Part of a small language model's weights.
Architecture: RMSNorm before each block, an embedding shortcut, learned residual scales.
Each number is 128 + 24 x the weight over its row's rms, rounded and kept within 0 to 255. Layers, rows and columns count from 0. Numbers have three digits each. The size before them is the row's rms in percent of the matrix's.

# o: layer 4 attention output (transposed), 1024x640, rms 0.0363, rows 313-329, columns 160-239
# v: layer 4 attention value, 1024x640, rms 0.0382, rows 314-329, columns 160-239
o313 107:159170126143107149178099110118150095097104106132130121081138126115145091172121137166090125150121170140130113106069105115127183125101140128101110125124155102126124150134128147160152204141110104141129135159147143096138101138150159131140084126
v314 101:156141131132128144168127111107154138131111117129057118108124150126108125157174125134127168104099121126138134131103133142148156178138108129112151124150099135053107149109138144103123164129130160131171126139117126086166112143134141133147088109
o314 107:137120110120114119172149137103109095138113146126128127151154179141141134114134127140140188107104086152101186162128123129135113151158091160123154120191112120093077103081104137101133147115136153107094109096146109125129130092143095123147155095
v315 101:157157192156129131125127096142140125111151171144127143088127144119134120093085115118146097096176176131156140083113133124123128090144096109142113141131140135147096133132117088128140141147134101139091116118152140086074094100138120165151141129
o315 105:144132147145159176127138117125112137118141151155092110110106123100119126082103116098109087081117113141113143143142119113139112153150120171166094114122112105158179131139150089113095105147165102113102135133105186080115114096112063137165149146
v316 097:153124106109148114174098161124125184133120095118144130162121129149171138123194144151109090154167161120150134168135132115145107135098117147103160122125131155145107145157158146130091125174139138151179125120129095122128130126084137126143153125
o316 096:142142119111126110134101158141104153133103118143154122135114150103099138107131142102104145158155147118169105103106139125123116152127151083115139126102135123098085155136140170136154106119115144154171065144121125158094151142099110135118160115
v317 104:171128139118142164172122125125148136123092141171116141148077126155110136113172118141098107106097145126115175086142104144153127144123092161141138120153170143096119135136128175101145137131138155106106131131149077101183176133143114105123134142
o317 099:124118111126157105109132141128119114140069148120108129123128117148139116135178127160129124097154116091105151087147123107153111154154126158160134130182130209084146096140167146097123120119138142102105098120138112150160132132087119120111159140
v318 094:165129167130118124135116085146167110109135137139094108083094132143158122147121143161076056140091101110145132119149127159133141138103141090168167113127191124107145146154082068162130141157124139063099126107132135139080144102115122108118104133
o318 101:133125123104119146106144142117091093117075127112124096112112117142093141124121119129123094105105096093159134127119083136136120103108102126167153141126126148139163149139122077148076138155123138047107121101157133126131127156153091087118151108
v319 096:108132161114142114131120129169112131129130117148175191115172122134109133092090095116109110183139138151144095107127128132105120109144149146106112165123110152154161105129144097081070107136117113152101104122156119154122159118161100153141172125
o319 103:119120145139145130146131119130126137129111161152183158128099101124116109102133092092098140185117170159101129100133141137132156139137118083111090152135197126156125126124145121149077112151100141211136151107159099121134111149116066125126110085
v320 093:107081142113133136126147164136106158139114107129075129130090110139138148135191144145150105121077114123143053136136189113140094127119138130123122146127120140134101130140145144091119143171138111120131130134121130140154132168090157142161128119
o320 099:075078121122097172096104138154112158146138123102137148153134112118123124140187143108120129118149127146148114126165152090142133147143123107143127124140105124113132161141129162109109118115157149137127107141140113156177126125101100137157123098
v321 102:085097166109130127138153082084125128130149123088130103165163130148130147109155083134125160158160094143118140159108191110130113110086145124118110130126133125200113146097114163120108098093118108130139115135106162145112149139111115124149088115
o321 110:079105145148136120109178165111161109112126109119126145155142161189120134129137097141114108132129104151078150171126150137124136075109136105112102129099117163124134152168154102134105143100108139124128162163139118137095117101095127135126120155
v322 098:133141120094151145114164149079108127148163144103144120136101178150172107161154138144116121129113143091116160124109165141130160120119118119145179119121106125116127103140166109135117151099137117097166094112154134144128129094131114121106126110
o322 101:108119117121129154107140151144121155136151138091101127127164128148172127141128155127119142132082152128124139119126158124120123105129084124160107130122093117089135097137146098097175144135138091141124114136095087142156145177158103135125164118
v323 088:124135066148142139157110141130129149105122076102167138092161120125132126100107143110107144150142171193144130133126155113102155095096160160134115121104084145140105119145168106111101091135116102143169084121109155097128144149127129155150115140
o323 100:091125115167117125129126104151124103095098102130139115125131160158100116116097123116064112127083120174118133120104110088115119187085132120171130086105176122113140141102142087121150107131130075164132130118117171114104146166130108155137103102
v324 091:063094124103113115085148137140110120117094126113072128119089132133119136109157131122098119134122112160140123134123145102141117075174185145121142154089108199095178180164124147189157120154134141142141136113138144134144145160150151117108122142
o324 082:091118109122080126119130139163098153095096117100141129065131155089148091103162136134117107130110080172166104103160086125151154127141143122113176153088142140121119137154085180168143156131194146159145131129159147134181159128148165121125132169
v325 096:099108160116153107129075099124140126089117186199117104119142108116148131120126134142086131160149178159134157158092140145140110113104083118137085140198107137127146141128132158114148123135121093091147119103107127110104110130122136129134129136
o325 107:155127122132128133103104119097089169115100134172139142105128134123133139123108179107156120139091116111148141132100163173107082085095153111103160101147111134139084148146118152136153079113113129111137118147125115136118109138070128134101085163
v326 102:115106116111109133107091094151098169102136106134075148147131117150121134155158079121114097127110152173148082126119128114141124149157150157123121118168135066121112125142105093116137105101139118153122094142112151160134133059096109130120133152
o326 105:118097122100121119121129123126069137132126107103109120152134115121142132112133098124160139148136125150185127122133095124148112143108123132154148176133162104132132122132146116132128108084159097111142104124103165115114126122143160168091152161
v327 095:113125119121116120131119089186132129125110119141187127154086104119149121124087070143115115135191140190121095112144150125138142115143150158134145158128174142135167157118124139122109136115117133145181105138110118116131141081113137128106168150
o327 102:091091158130111136133149141098122087110142137158152165145107134137134129109103088122111129134116159145112137120121131165133118093112119113159098096191100128108144112132118135118104127099066149121151154130120058092126120165083142089094146137
v328 103:152090145122149145156127107142075122130153167156129138106101118139124166114115124134153111088131164120126135118116122112135125089139148096148124165129102143086137110120146122126164132083130137137114130114116128096171147147140168156124193128
o328 082:138136131105104133146118132156084160082110131119156121097129113113139109117152094101149112109117146168096089097131138103143155150157164097156155135121148133088117127131133115157142128150172109156129122052106148080126155138157160150121112120
v329 106:116130151120141150126127118107113140107135155147122085144097128132139122118163130132137104051129117144105139105135147175147152136141101134146144162129152143125126147116164114121085142159126155148124077114171120050158137140134115144158141167
o329 108:125114144105112130101143143128121107115114131146150111124111099129114119143119116149124124122146155140140110117147094117163121159123110170167124177121165170109148160102169134131105154131136138087140065128208121143145128145151124135167149159